From a checkpoint of a small transformer trained on Wikipedia: 5 heads of 64.
Each number is 500 + 40 x the weight over its row's rms, rounded and kept within 0 to 999. Layers, rows and columns count from 0. Numbers have three digits each. The size before them is the row's rms in percent of the matrix's.

# layer 6 MLP up, 1280x320, rms 0.0618, rows 43-149, columns 64-127
107:523481492453560491510457563484512485534515529499497462447513521446490526555487486437411486501558496550485524450502513449461495533460427483492518430413552505442544514474502537523434425491503570
092:478528562527534532477493471503565512519446514527501481601462516489505559569497547494459464461503458530537465536557503533555528517475400498592517514445490537506525510592545450454441425477454515
104:450546472546532542452528498485475486551491472488495535587565502484574466453475504465436502525526432520481442465525494460534547535495483517513463482491518508431550517512459558465507551505550505
096:490491506419493530495553491509492465579495484545451525490477513500526468440555538492519556522543432573528447488467536447530531463540429573472551469526544465465594524498469491493522463511486529
116:434434480475457516520498493564470394490560453604478556548517500463454484504551479458394505557597472525464456502492510506547538436529459521558445496538512489488509564477545444508465514549473485
102:517496459469477555510476466532431544470496533502539583498476501550471511528532534459488499513465502482484518551456527547499525579524512548497508493464456435525538519539469534478484534482456536
099:453484530468476544504478504541408538494507497479485502471561537497520474455538548524507519465475531547452451446514470542515492538469484521501511471544554462482460526477514486488530547513495488
105:365448502504448578477469517512506513546497455430478508478497504491511571469514470608553452541492497496525487525517440487533420484425481564497517516465494477479499485493534515452476464543457558
101:566455473487527582430574497519502480541490499498515513504564483477469545484451517498494494552562482554428417498457524501513525584467440549508631510432484454477505531480528520480559495452498531
105:460488486445507477471517512525541489521509456451511498432503526506414515544487433493511484453531449453497487485547488473559536543388522523490561519412435543471510475516537566560494529527477503
103:508474555436425483446481454448534471476502493467404533478508587477528491417497501458486450445519449509509468472509449468504435535578459480498445423527466491522579518422554496481507453513510457
095:524498459529507528493496401497491398574479512449485557545506442522509514478461471514489447471504521455564541476484557501479538536533519499475518494495484489477531510482466552535482440407428450
105:482524454515553548497498407497525449551489469491481502529553533457490467484548499444453453471510543464509487516535505522452463488524418447483489522482498478524483477517521543456396518479468530
095:519452482436518537518498551542558490446517497522510551466471512497501482459551491531398488448503520519544431523514563541541536498544495527594409500473562472428466481529559493557457435450431470
098:450486461428499512464482471475461505535496516509452522518491553524492495519494490581438491442505509482458525523501572501568478624425481559535516517366439482414550494561422501539502478437482466
102:517447525529544523397519511506474535472506420564466565425524521520486495414482567475477537489437483471553508509490465486513455453534491454521555513473487512512538463563548551473482506496521395
098:499479583457561413511516469559520445521515415476439494554508567491435454496488469443442533538483445495567433538463499463505501457599419546579510503486538457512550529420529487519416487523555515
096:470467545477568441509483543471499530490518489524475546538513475451440492475546561489471524528484513517524436508557396497485492491419478461537497510525494501486520509425449482512510467452469525
097:439416531475532601506506539565463493564498440538506568514486482452479458465598499417518484538511431544540511503504496525451509488480490510537522474499484480462519523514472422549530490505472431
101:530442509452522457509480493562517522508512527549435471515572472486508516527494518525543459462493560488499481591554486500522518502480485524465550410452414489548451517506496542459494464491486392
101:462550485490471529464515446526508412485435503524454568487560502475488491570530548532516523582524536468461496481514502501529511541524424466522488493482542492479484497498489498418529442488469460
099:440487543512528498484510493588532507483467459462542564514488554499479460578438493485491495409505473600526528507513567550554475527470470533473537432509556459480472473451513565434494491449523484
102:464560472525460449499479514563517466531519510478473479529497562478460475525560503475551564442557525543542582471539465498486511470469524480500507533514498473437522498474498624508418523524502453
108:486518567509533446394463504565525445501503555516521498542579510449501531453507434538467455470473428563553513493549494479542500492558524469495493515499523575438486563503494506488460437462488539
092:508578546469483564541459473563500488470533441490515498530453555490466547561518541544505447546510519497456502448531443473488503465491469559519497560507499451502521478540502465526474457495496463
112:462409479440550520504496429577512445554475401502497552509458503471451481514515518485428490527497434541465456492512533517531465478448415546542494452485519513434503549501461501532483454513525522
094:483450498495553484502559513519533493425552481528472443494556483477515462558502477446542447484528534552517481565554500546477497491458448455544436499478465515515498481469589475479541430466500450
096:456537587557443466549538535532563467507545502485496542480434487500528513494538553557530425514559502564520525490454512508516442513439489472543455547445511500567548532479524488486450446425475472
096:472494546519518483527451595530536524445514452532494474487477509455568508545467460549482477475493518534475470560415498503460532522516542488497446477452591488551458483463515505528515530468454440
097:531530499483512476512435472520462548497555497498539580474485479426493532519561537505483447513542458571552500509476458532536520489568555473497500488495500461593457574527530529425472436515513473
099:442449469506569501471489470544498405523455454556495494525570504474472477545509597482465418596559513485491450512526521520499519507497490505533500522437491460535455519486482454433524479508488501
099:433496415462437615439503461435508471518514559513513544526516502495532530479467552545490488569533465523420537528510476509514537613464471519533520493500516434438489538510474467534455509523459550
106:456449600521527468499517506491532479483533481516555507495399511508578542488546464474546419510533513404472522567505525595522521536528506471534449534453486554536497480531525541439403588468467503
102:504494491555483502504535508487454487499494519487509538522433536492513462431487519490487530571498463531494460496502496472547464569456548486536536503449535525467555492506491553495523511465494521
101:412517445541536515483491503457509544516562452539559502529455578509494471514494508511474415500491397490514502506471533454517556580493507494481544486481557510450482522489535483464449477545384509
107:473434435433517495465445482537480447540533404500498561465447566476499497432507532497473444539532538470539475492473493489496509500542468486492523463493484516420528551582493488577484511435481510
099:536482433531493487511439476519542456498476513428509505567537524463463547491509555442497496518468478545508538505442515474539544558531528471546499548458550418440559550593509512514513550444472430
094:478582541478510491506497464452444473557546488515474519505579485513417481518461445574529494530527484546519500507462472505432553477455394506513612544495501536474536509463512507489538482449512508
094:468461504442468534485479504510515476472494492576506546492495574532537565473543518542547515531456458556519548512457515461489517501539496555548436446466494501497522509552578466458454495442454473
099:464499488463503516493517377553479436573543488531502483553473491489528558504475499515512427528474491530569452592480468471409477494515452498508514475496504519489457488501505490457514486509530516
094:426515484466501503533494506492516518474522472562579623459493532461473526555589539587424479552546523541502492494505525427518548524488529577542490450496487457558550595481462512501530488472527496
097:522449496524521529537517523529497444504456545572499519467554553480499476526517537546548490522582489544519472585496540465563564500518491445493510419450456574502503543486533528493475521506424456
095:490465541583564567482484514532531420466467543495446459500457466477563546499491489522459503439499489546501467570533522525513466498433474565552500489470464496581480502480498467440431511467512434
102:525464595498536486491570550580474489462488486485408483496552512473506578494458503517566485505500435466494471447542470475459516531575506455535543465462523595428532488476529455457485481461465512
102:482498496433503487468505416526488501508534455554506497464435538488519454405497582473461493426472416497531506509558523553490504519472422482554546449458390495460501516541458465534427442447474419
099:551530570464518480435554504440512490532553510421405519514555476453563438536520482508510513466506483469629582466523547453574565537416438477616489484503507484493497470617521471472474399544529418
101:445480529449524513488486489527478390499461467501513592502481561502497466540521583512501456539528501536510561514465509513532545503402500427538480449496542463474472530528504500530439526413423475
107:529528515524538511556506550462535499529516517547561474513473570492513482506445528462518517418452524481468431603577497549500538571440453439594563476455464530433527557515480447540452477450503541
106:469534437428586540497482480552597443583535457447519469567508526511455512521544557517433468434521489490493446498506486519459487484501438518544481529521426517524452499511484561475451546533538490
113:486479490484537523458429473490524491465572469472551528475530465521530568522575545487401441424454456508491513552472522483610551577483481505532487499532513477532536470529524529400531539513427462
117:467421481515521454484506566496489482481524478495545547524483529476527521454487447521401459449486484522503572509480580505492519538484443438520490517406484550429482489450607491501500480459490514
104:490511492551535477545469475468601527452494525466530548557466543467549501469555460503520520514494564552476475543470494525539496513506495414545432389450506506438435554520564500524468480473549504
102:521558538458484443493485485405610558543571495578522474532473523464473489505527518474539537550449509481557423555511530446461501536507499522513513499523469527537487469497533501585534576564470445
101:535459512561598479542456541479495509523457463550437495524541506474506500526559493501500473566451500489545418580511476489505462511492494490537579455541587487522566509473569470469476428517462491
089:438481550547496460438510522487501478483543478483553519512517465502520492428480452461449541563526476499471566525418458399536520538545458451567476511516560503470515529528500477475514528503481502
101:454520425541518473490493364509528504414481534453606545543557535467508492483448444553526442501407520492438535536601493535441517548503536480525504533487557463445425456570543505446506487508438477
102:510388545577450506526525517571513473501482464512429523519584508510464540484568478485452513506522488387521561441557504526474465520524419405563482410421515441445481518481473512537486450507526425
098:565446476464502561515510525565482505567512464551523527463496481467488547486543520461550463491518550442447419440485512442523516498504491603617497465472501535473456547499445521544534470497485507
097:460539523411463533519520452512474520504478509525490567448480515509444508594518555506483495504419410471429491467523523426481546511460497499476475486469493419490472549546549532448452535470488494
101:521516467517541505377530404479441493536516497550536502468533478498452538492433489509505546507496489562497549500515548435461529539522505522430535472537529517597550464476477510587517506509489469
099:477466544534475517490503502504397453460498428448523481492459498495558533450472470467478489493505502490507514481586500524421499497542468502525412520425502515494495522438506550505476532446490464
103:541480530446468537554449471507550487485517496538526474566566489487492550514538447577527551431467406460435504503447495515567506593510468503494529490482538485444527546552467543502495503520483529
098:506444468508501491471507471482475463571431488510476530525463557456494520446447517432520519445500521420495502493471483512527512499439452433508496437489497481547526523492506536481536530537445496
098:490490557470478467522494532562428519420462455525529514516481487504530510479565446463534496538506452514394597573495539471516527486433504469536468423544483490527525552474479501472434488441478476
114:441493492552537494478473568488541513590456470538508538561550555459484512479516488504475408466534501471530467567573479472459404550479451483534545516418462501459504514470587485495440496514458477
096:524493477578544545490506525479550499507509542440387488513491473437480582550570529504569530558554470446548461515456484465477427516474519515530518480492492466522505480498538461557490530507469562
094:539553502534587515503502424484583503519468465473612518472460420495522504476460511445440545479549476417436554480493511566500503530567496527541476488483463541526480543468524546465468493546470542
099:527503532495560462495410559572556536448496550560562584577504533443551520481489505496424456420458503466531504500528546465500512517451519445501516526491586443523457595520513553429427456462449493
102:493451562491526560486486539460479485447515513588493473489479551518584544543477514519512490505475486550451521591510494429505576520490470481547476507514502485595566562519557485449486551546404483
103:512546490450466476475489410488568443511514484508550530476494492474501526445495504469494448526502448526507485547434465495493488503509475490501543489509526479470440537456479553455539477462456452
099:501514581485491565485461448552526452475455478503524516499510566494465481530484480507478547440419517515551474551516491447512556513445514484552527500501476573515486568522504546502477442423499519
098:473498566466522494466545517524483457430557507444513475479540490476534513544470418482430480543490503485534510518554535460512524527434464473522435470414561520520503489586534493511475517559514464
087:530430422478488461512473488485500518545528531493447561477457508478498513528446487545448487450519431463543522466517469470484561500585435481486572483498516479547452470533450543538519448539495558
095:506466466521453476537538501470551479481521434493547466460552472402425464517437456521534564478489521412541504472474545433562493484497522520461454467563454553472576494466575459539456481529516480
091:493466566515520506508417445434536541528503420524486505565487506517516500515484439513547530550513501480517556475524505518499451507410486381539543506492522514528490448459561463448484486427429416
102:458475557508530552530458490585353502445485538483527468472575489536488573546494507503490513502446497493491477536618524552441537573533481490481469467483522485556500501530576554466449509503507468
123:436483532519587568495489534489547437429551494501481519549433562476514508527450501509518437500487455492514468522531540570481481531545432477500472492472517516488523509527601597441495507525510416
099:531443573533505458501439538576512529492528509533534512422520486459548481496538462553468500434546454480527522487452471466449527531517481486507494522527540538489549488547461615503473533474407414
102:511574509565498448537470476448552483504450478572500501519517542506560512498522450491471430498467441536473480525536530491542461561493470460510544417511548467545410514470453524474490523482429473
095:446447507515582534478474440465533494472520458485498430504487488501492476490533516546453506511486510509391488606428466492505524517507523537509522540473559444500564459536609507486498548432436523
102:497432527519522488444493475532518529509593511495507506586467543495562486513511503582411530507542557518459517513481429496499535520486406548580499504409559545523447562507503557462526511461510545
097:544537437472492515479480496491561446562509453492490585538567494486488552509538577506462502546506424504516492461415482423471521517535508518541503573497477528531566490466517616518505601501483462
098:419508536503528476493492440522508492522534491442471501470522529488444516524460527529573525494520465527532472544458472484587421478460483481518516538424493494493556502497542476458499481540480530
097:530547582503530566518502418521571453533495514551533586581453514469486453457503535462532467467484524479554485562508489533433395594543472498494539527465429509543505509468529453503457454463496414
097:422534508527496519453481480552541422518523445556500529457466549505461505500589513508454458509535490525502504473522504487512474523525489539450514511415509514526463475538536495556474516472474523
095:487471547441530592484526398427547429493601545512485555490455477480438512411486584483475465451496443412493533491519458486551426501482477471478516473473477445498505516462572514504452428529551540
100:524517457461550466480493460466578488596512502529571527556445491478485462506542474495516519458495509484461484518504464451509481554454458503446558506503517523471509522460564568462454514488387509
094:478550536533509495480507478494566456507552459512470518495554520503450443527457520479469539433548502495467509520510519484554486488443490398454530488516523493489496488490539461526475446496491428
104:483484471521574448487459476550429428555536484482566547523516500470480506510523461486525565478523523503502437569573435451581518560435552524526545428458420486492459540587456574473539495503472563
100:520557563479479478529472540552508511428494444498521506523521501501513523516492561379470499476534465463560450469514492554506520540551512455537386510534538500515491506542499492523464523487451458
103:489553495488477481461389498507464512494458499571519469486374460456490507554512572564409484515487492490476446509432529509540560538393462482505456486459498531517500552528432566547501531521468454
101:512472463490449531511514505474538523543483475477572506522455555459455527509498459529477531538444453435504454465472529562534513577543538509500549503483444540397617563537532497478451518523473537
097:469535484546496501461543452529485506535524469518481521521495494471425467461475590525503534626530449527472457507469475474459486494499505525491515473523525475484544547449478530554539425525510456
100:468536467500448467516502481551517412509533481473508470406544514491504513534528541482486428458526459509489471494404501547489473500513522554525515494505455484496451495480496524447477500459492423
106:463440478543523490426506465510503528458470496473508554466561491431470533488534420493512457444486519512486480541493487469548482503433495442553459476482478494516474441429484482512529491497522494
101:425495531451531531510503463499426473571493523461506565479506450470501514451526478563476534518510489489534566550567526500442456506512462540490526471492495446484517473490588526492507510495460501
093:523465511440465505458478465484501451558548426509509498515429565493479466478505598415468507500537540506486496519542532483550483464489443592502550469480458533546557549506475459490415475523488514
102:568485459494503558466441505536540528482518492566546502495579527400534571490508526485461478445490521490461451557488587390464519494458482439559570477453566521442492510469504500504534521429436488
105:446524526539521526384472475499468438502515425492535483426486532479507517492491498477514450521479513507420496514532465495465526515444548538507496456490490467516535522486477518515506526437458446
092:567480523438527483540463510565486498556556483463477494496544537500500484517555477511520489540569490570524401524500493464562520500499457471503503452445493495542486495572487521579491440400552498
096:397480500529494468500485427489508528483511492517461512489494528521556518511543581585567490515544516496483530492512501441628536527517513493468541556518511443423518579467502434533532549556391530
093:500461441484541557449481499434495496558461483536493510508521484452458448527545489551508479510463454485526415551484492469495504480516491586449564531540502513511497512496515421585481495501505576
098:463579465457560545472503446476573466566540443548526511523533448445486509480485496456423435591472528517527488465454438541520549463484499538530531542486446567488491494569455520482488476486477437
093:480478485521465489488502497547493451472554533545493564484516512492428480418453511532555536510504500554510445498502508457509476476540503595579527475483432535532478557498512531528577511491452521
091:557401527497542497465499520527460420547549460515432487518584519512511496421483528455529520438572503491530418537491457490516447456513400572526545477448416507540573535526482448467510460484506537
102:547532433470479458542414492540530540522550445530536528464556421488423533419452573517530548561494488481498468494485464403506562566543480512513511557485503522499506576514556543503500552507478516
093:510463479519494488458484466478484490555516530512622463528540477529470509426470544541531478450430434560491484448496559502515523519451519577549444539436515513546486583535510511515511496520494429
# layer 6 MLP down (transposed), 1280x320, rms 0.0513, rows 43-149, columns 64-127
104:499538533469494544520470543529494552576508553521509421441511489552515520451535531539507470477510577506490487516446522482555503456527455428520455509471498501462521416475432580552481522440485511
101:488489521553503530520511443466587500389470473542438535433474516485553598488502553519476470458466474517434507483456502453437539531507517527511476496520455484547553539506466485509478558556526490
106:458459461497518498518484472517483440503505532458424542574589471520463533510473481515552514504568488477558452481491518433524513481538547463492466560579502520440483491533478433573546476504522504
102:508605480510492525443515492449519543501504552458572527505551579520522392447551500496545458520499519563467513575467523454499417537476464454546492501561459607496489463496567512465563548457426506
107:404408464503416473492419589528492481512471503510526499511540497483459442497545433568536506503500537512517478441497490508531405412528512501583515526494484520486516474510537465469512483550519541
101:504507495480424489513459481435528508498538560494495441496503545548462514484516521490517599520491509464527513432442474575406519526491495481514508448484474485499470450523503568482483504445523504
099:528489443505503488450530563488514520508484483443507499471481505531476553563515475500507588557396497541501518447488562531557594522536465457470483474420402460513457492503493554546448471499491502
100:478518515560514524501505484497535463490486452441490496505469464527490526532556444479551421465536548488546449548467453485500516467524567548474442484504493502471543533526524574516538460600469509
100:521426515503556505490470558480516510455459507489448518525443479463461521503487445510525519505454502559468550514461506485492530661527495488439517481534480438465498479507536545485507568525464537
104:523503523513575428511497497429541568491585508447501428462448415532525526502556504551577446530453515508552473496460491539521530576497519515507521528531492499505474515503517502431464430515523486
099:501524491504455526480522538506439512455582549490489507517533471476539485504471530564451562503492520484536489472469505430494520560492558515517525481430530510542503479462559485519529507454511557
098:487487430507517517514515510469494480476565480496490520561491470475537489458462461516523524529455519513449476543539473492504565523480484504540575505496513540497517518507560476541527509571517533
104:450529497574535458418477499498480522528503553537449455532421482508474514500456515493496518507513556453524520483434461460554547451433495526524539508494519513472495513523545500443516449447485559
095:548511504459479485483521524535504496544464434473501534557533492488410546484495522544469449447524487534463528558508572518539468361517488464479575526452522524537465503492518428513531560539484416
094:536481508542453538543477449458517546514480530516485553475514555528509440486514488506484502554501530548416564471516559459501523534499457426493442531552523519471523540512510509578507484536458533
095:486512536477507524498547490526463470516513525549540507462553512482501392511520509497437502503485487566443475542460494465490544439526457525570506590530474498496496550391490490521536462407514508
104:433469521459447455483444543507551546520466464475534498489494501469536516511550458519545490400505503453525490507523501504421461586534444523458487489485493465449468556487483591510452534467498555
094:500499505500519598537470488548508534511510500451580543534505432508497512481523418494496499486462505547479633472520493539540546403545530525590506558508482537504507531481557513559506455427565412
102:497460559514517496454576561536536521510461518478528555464528518448517518519512509484570500479479466455474479451381483492477528536484596453446461526551467571474553502462474468460489513478443455
097:436537488516504619536503479491507498502511504444538518523544429496457511578529411526579411599517521465493505488452499525471502592464523451457466503484521562515559451506522501510500478456514560
097:454460561468556487501471480536502500472515483495457508463504503539476537542530500481553515486489467567499624534488559489477538501472480481463473494473451448507429532514475481539439559438532489
102:536548461547507473492480416503476573511523509512544469559487551479539467471499495492490597506480498524528598561541554455581499509537464500536485540534497525473594473578385430542530476488599498
102:562437531531521533505436544446463457500418522487565520476540487503518455519510461513529535500492549439438466568464442440535570531523463481511515490488453452503473420492537481535424489544489504
102:565480517550527550532554524487474499446483538555544463509479503486541433444531481534480547478478516515490536510443405512470457599566478476496456565516429494442486495452501550521551480457476507
096:469476458418480473523512462502514466499544549474521467469533454545504533477513441503439506495522400543518488514509436489501439500569553527504500469551543467456523448491581482554495506547488417
103:487445525479523471521509464537471486559467478495406479480461514515446487545480503485443495575487484405474467506544510482503495424498517538533539508464483477473505491443508455466510483534581587
097:545540541578536461485447507484549496509510500517509466529458477547489457563495559468486485539569486453514428462416465503506511411495496488540502573563525499490501435446485453466466550458501454
095:430516523446511483545570488514475504554526412554439487442475482467433465506473439523534506506570565495491396516507557497518491451529468553539533490544492502452511459472516472494466533519518504
096:485541504473458529522552440458522503587533534517497545514466516506456515481455574466488491517523489527575440464569457523547455457522519590527496526474558488498534455493504538475454456508516550
097:478515512497533487453543504463510518416471509489472466439569520530514519499572449482436453492517409473449517531484474437466549595522445518519492516477573530521437479530467450531528523493524468
103:486414452499478470555545550511495523545513466501533489471471509505501466452506514503547501479557465454505446533455619479536549514512531516501544477542467508465482513533496475502496477489496471
098:468471484592488446513500500560498541445473448488576490542525496544489536467470473515514493477493515554604472516456461491565523543503515605503489513451523548481463520483471474524530481462568504
100:470516502421522486513426488491459513537516518512552496476454517566486469538543496451504491530449487592520456557457564476523550392507546512499560468518538443527514551424426509437546484448536523
107:451525512488407447489507538533481489475497566486507469493517493568551445497587507438514470479502534477533429451448556491512484583490507511512460490546492522447493529455520451494541544471513451
098:517551508513396506511543532473493415532533511494560488494491507538562480483480544468498540497468507471506530512547459500493517438443453561461488582447514503573542485522402518504541507468560403
106:501483550463488514496491424483499423442546556518448581494556458493499385508495460453473523600488564523508524433438535476510479432518493536569456532445411497535529535566466559510507495535510504
101:468455559449513491500484542513520528514478508546475477524578541596586497566485523454500534521536473453544471436497465444452498515532474540443515491535471467475468514457465480437471560538572432
094:445560467554520533510493521505524408460486465505465474474501530472475554536516503459528497508453537491448520482533535490493540347450530475490525499508444501481495533519478538429483514557460506
092:525503477492512523539520536473422516476419514551488440451523497520647485506482464510525530396445532500525491519488530479436514470518525524434497535453552495484499519507489500570482611468522531
101:518469529455456429491508490524487502446429517532542446496569472507479496515499472534578432516531501519515477480507512519523521527466460477563546447509474438508484537569509453513522376531499436
097:493459433562529519480496515491506503473483472525453474493535468586496495541508524459520539412494458484522537544502456487480557525555432482500461481512537522481498515499528476529504474497477532
092:490510451533498476477429517508475507467467523486521428490529504447564500504521463453500511536456548481490562518537545463533557610450522518447440536511528553497448518531515428498585559454477466
096:521543451431493518524528490515505538441476484476467477442505490505577482486526479496475529489504572554541510513453499528506511415471554512487473496553455545457567521566540499529518611493619510
097:552453495436576502514583408512531500529406510525489455546512536508505556514546448535463507531489465425504587553599545483479491471498516528424521464424574503483452452559494503449550499489495469
099:443493467441548553522479463460529481541598513539487506482463500482464490499420465400539499451402473448500530576498473500502432502471513456441558460540446584489509523563587465520553432494503460
093:519499522501456495488492473489446527509435490542495502516493514480441496454484462556462529537507494497551516422486496469471603496544513505492538524438485416578514477516476461485474505487526548
103:513486486472499600470501574526443472573415504494520546527525506472460498484478424517455406436574548562458490554453533539534472377558514459475520527481502476568506514517569440575523495463478511
105:510506467494465465526499580464539461564480532468524565481393512506509457520485487458495572529501508530502533502519495480540506552554559519562533487555471487468562508486526525573393439436475491
099:541522476505535431585536516477499529515545503503435504520478486427547547494518545490530510449515445472553499564435555551518494339484551417430520565490472435535509485497422439465484408416511478
112:511531490504488483464491484499596530480510469536438458461500560477478492565505447533487496492505524517505464501449443495514455447546431427553445467503525453513535487513525561463515544501596496
114:550552495427493522491515452516570466548483442507583472512409482502405528439530488538463471533563542523516514520461453505536483501521575552509472480521533509528493441510499612452524455526492559
108:543494470502517563473471536521473460506479474483497505444411476456458558513520497506542449469475486535487558560481504470463434505534559502450440540485568555591558520476461504454566523512494439
103:476496487514561559509501464565541568553563494493477453497533553496475506472467525489467540507514452531552466443510467483567434531529495498515524541518505468446496539523445519516432477510518513
105:483550398549454578526537477532473439422560550490518512520577489425500472557472494488523425544549444535453488455475504565469450510564467478447459533457549478462470469464538504495439398454507477
092:511514474517478466489548460509455569536475523485488509511523539463521577451510505524546456520521483484476501534543480463439491329578538492515501523527510481581420487485481501523505552460474482
096:531471578455528469495491549483489513630503488515435437538484479542528507434533558444529531528540547450481432467435505447583457437505474489535499491510488545540564591489507489525474473472537535
102:531538417465544501525557511534428498570509472406497520469492500497522573480403453517580573462520538506426530503537535494508490456469463509561484537500528501529520480517512549522520508426542503
100:443478447562474479466483512441412607469526497467498478462577484523482432506545548579496429512524552518535526514549511481527518522453491526578522546482521524491546487557515439435541508500505478
105:558498484511454543484454521500522533448468555435493475490466510510470458486479585557491496472523525459519473468504555472468489486508535528480489569579504434645442530440487532480519555527477476
100:472481551479412502498476570466505437562545440537457507456484538468407543533491416539485482500547505456465482391517469502555545477406494526538579530559505431510535544488488494537419544494418460
102:452575524413538470500436409509515439519510435524504541510473463479468497485501512529526556529474490491413462494499453511550555501517481502499506466530436564507550480504549478533501499591499539
102:525455581428496384484506525487545500504498513542510441493443482522428492470538475538552578527504454423503481434458548466516494505482403475505449518531528478521545428510456526495494498498421488
101:526500566543455501489507538480562527519565466495582492565457444544552514526542408482494468494541481538528485472511561490547437565461548527437480567516493494518542480415467555463506481464458517
101:472492445576506486519445507511489522538593495398498473536511483436459545504486555453524512537521484460564554459468463502435504393534530540588503517486525554513463535512575531482509524484474448
106:528498495494510513475459520510483425542495521533500529407498503475536501487523521560450489536519506568466522484509483429484532370481431476505564489464572529544482445512469415450489455510480541
102:402518553448498496456476458476478551476461537515494457476480527475531422525483453477523518461514491580510537514505554516557564425444535491483503553500463492555476488574449440492462506490556497
096:429537531531459541538490451482437504494437492506466488507497533511493537517427519534466513459452517501477507504461520500496513585515445538502482528472508531417477503587554430478519505504454473
101:556540533463527487435524496546446552490513444485573506446466500425504523478478438475472516501517465543509535479501494483440483475509504490439476446466446570454564437464492484512528450510469514
093:470491500445522441549488534503445467529459488565538480445474473471520502470468520477474528449497582562524486485493508439410503414518520485444565497407528483492486527528507500495530526490517574
100:465482465471410549477438495487535497443481583565502450443476551473495488495442481506502564484475515490403529532529499480480471517469515572489548433558459473509519518497492534534439478448477543
099:489489393528516557471525508487444581504525434490446533542522468529523576504496519531410449411583554470571456540521459499463481451624519484448543545530502509425525531511513535522457508511513595
105:577548457521507503474501470481498494406501450424523513426485529456546443444490497406500557526513538480468494544431530585449525577451474518547461464533519497496473517513518509519486462470518495
093:549486511557507517506542553449450472475466466505499557464454474543534545542479472466512510517474509501451517423492532480430540353534426508515442542546568487513476509545529535491551412456491502
094:480476480529551557540492507480495487512516493522600498449559456496555457505480524556538506497489523484465510487501527520486526452403478479538529408556481476484444456584442506461541538484539433
096:537480512491454466455555486548492501563454527527471589497495484552488460493513493451487554511423467407486384452542554487544480401365541541549568493503472502442515507458499486516628550569569455
103:462553544485561539389477547539448527510461445509429450486509496459611529479471586541471446413507476439514483463491511522553474482471546467509508475516431448428481469529535491420512464577456463
121:483530563537511525508442574548544531431510501519504534468525500568534557457517523459497519495488511512514509506520490432439444507449492522516533460487481509524486494489470585458605540470460568
101:484486467463446490622487561548590564475471525571464486545470535563515529579516460569572484463510544449495425425495459476416447460435517480555473545488523514531513413485526444469505535484540505
101:546464473555484481473501443496470569521442543461533568553452422517471527471536578574476532498460503531524500518512533591503485472431581498493548559514551507534493472441519545487464499428506424
093:459507503452484471514465508471561478531459529475418545471571515577476543481528478546476485551485495527578441441486447517505522502479498530547490590523499512527579486526504467488483520578497465
099:525525512486514450564510496542536503506508491468552460452477529500465604519521507432478486561467432545495486500523508514428459489515523540482496566496524500501478483454520472543520539409596459
092:448482485494508545519551492430533553486544480467464470508526459480545583552478475610450539541451482435442544501490540491484517479530492526440570525518544539459494511524504465505479471419508462
097:485442493505473506515461497492445540413612522457500527510577496522614508533492440511559519551498469473477529462591621460471514501505560469526465565460482502472566487520485507495446557492554453
099:492492560508520464477451496523549505524390486541482427520495589527521475550473500410530590524459505467463428451485496528455566481405460495512528511492516525439469452472450537469518543488511480
096:518505539515499541538479523527499476494569499490504612566468470516491510508463489513521529594450494487497520465564539522468462381472591585554569492557429556491490507563531516508516499542548482
100:521499455532470543570459484492524501408490494494476435504530527490512555498494549491503514396491506550452546504538492531489392602460547512459537476563563471509477503463469492513473511522448537
097:498588503525499506513477481418514519530491410517517492495461512472503442460566519512543539551473512499551493465493461546505516435496569508518528431504513527535554507533533515439513496513546507
096:459541561437516528510505418490452535536468529575487452507505492544575420467555591546468533511499564468473510495515457483535495557510486481487510486460532482551504496535509497463399450514516533
105:558452530464504566463503494482465446488488528545523470542470452526450479510554493574432520470548540468545466435506450469476492553472548503546512544498474560515471545500522490418482492469493461
099:474514499519499524456479492458525486421545474538497508539483511461505524461446496511536452480515512513455513486491529540473460512475508532528544544511509473442484519479425494517590519524489468
101:591538500551451493503493520545442530502433546519483436497500465512480535532497524572549524488531445479540511486500511516464497550538534510477487475565581530426485560503495420504480518467508500
099:463473497518514470531477573561547520464480452493477474516463476514465477449448525486537447538530598479539465561492476517542519343455455517518494498485502528476462462543468494548528450551538568
097:531539489500540497499525535490571522515422506524532495486467487580487469506541442485481571484508440519536488475440493487552480515498533524523508515512512471515510493429519446375499487504554466
102:436522478497482496493510488436531524459421520469485448495525444530502500481525448494539492512487468481497599545544501485522489548489500545475514532519464458519493490493560483468507551500469504
109:468508466538432527475488503519512488525436503493499478510522462521443543505433558429494535466498459471443527487507559445567519437504493448488506489463441506487514503503499487586580531569535488
101:450524483476508487501489550471525508563553457444573496508467493459517517465554514482467481478512513501498521494525520525514557469514563503530512536488522476476576484507506496533503520454487480
092:488459510538527516528419489523573519428493525479547543451515497427536550517575392482502484454483520453600512532507474514430483557522574513472445485495472453433507505503549484503563534480425422
097:407455457491510481511523493494563486492524473479452467452467508511474458490445528434517453532523512545474564451460496567497535572478452545444499482454498408475469516530544540431527495597484501
103:479571531485529526505424502442524461558513517533535611528473512486455483479574461453432482507502525572506487518482529561505462490537498523520562543474521496593547479464515541505457535497480466
100:453492536492409549492444483490476459498481545564550566481434441526532500507564506491521410501474506533489502507507459586514497513471576512533478539540550460499535503521421445422466464496481481
098:490593485430485387494544438453545484539518429522522487530477515535581494481542539425503538489521528467500523512468579505583525372534476488513488479521398529488508546507537561555471441535527466
091:523524525518462427499490428412497508506521522429521494541454535537529458566508485494496475459457479524498564498444529521489514483566447525476526575447537476536501463450565529528493562496515509
100:528491498503464535478490521456463502562466477498512509501463507588528518502508569433568502534474533601481533520556523571504407537490485501475473489576550431361478566455496519534495485538471482
096:460493499458576475504546509434462382509526444509548513544488463543526518506435460482492466502555512472495463546508501512504544533540510494524546552492495527502556479527555510468478483486525490
096:456498523485422461459496447446567535468524547516541416563478522444530496585472430520545447437450495441527516497537461494406479600503594492500532525486556486525439481508472499546489556530475497
102:441511520538432455525499613490520486501537470528434435479501432542473577506482505425497455515535430519490515495526461423481530474475471485522518611515461443469454545469446515577512534560503484
105:583486520483494506427484538467489477482531473439496569530455503446519452496545473466515497531535484530479518482528518525490483625477542509503559475576514478482489444453545497439447500569450543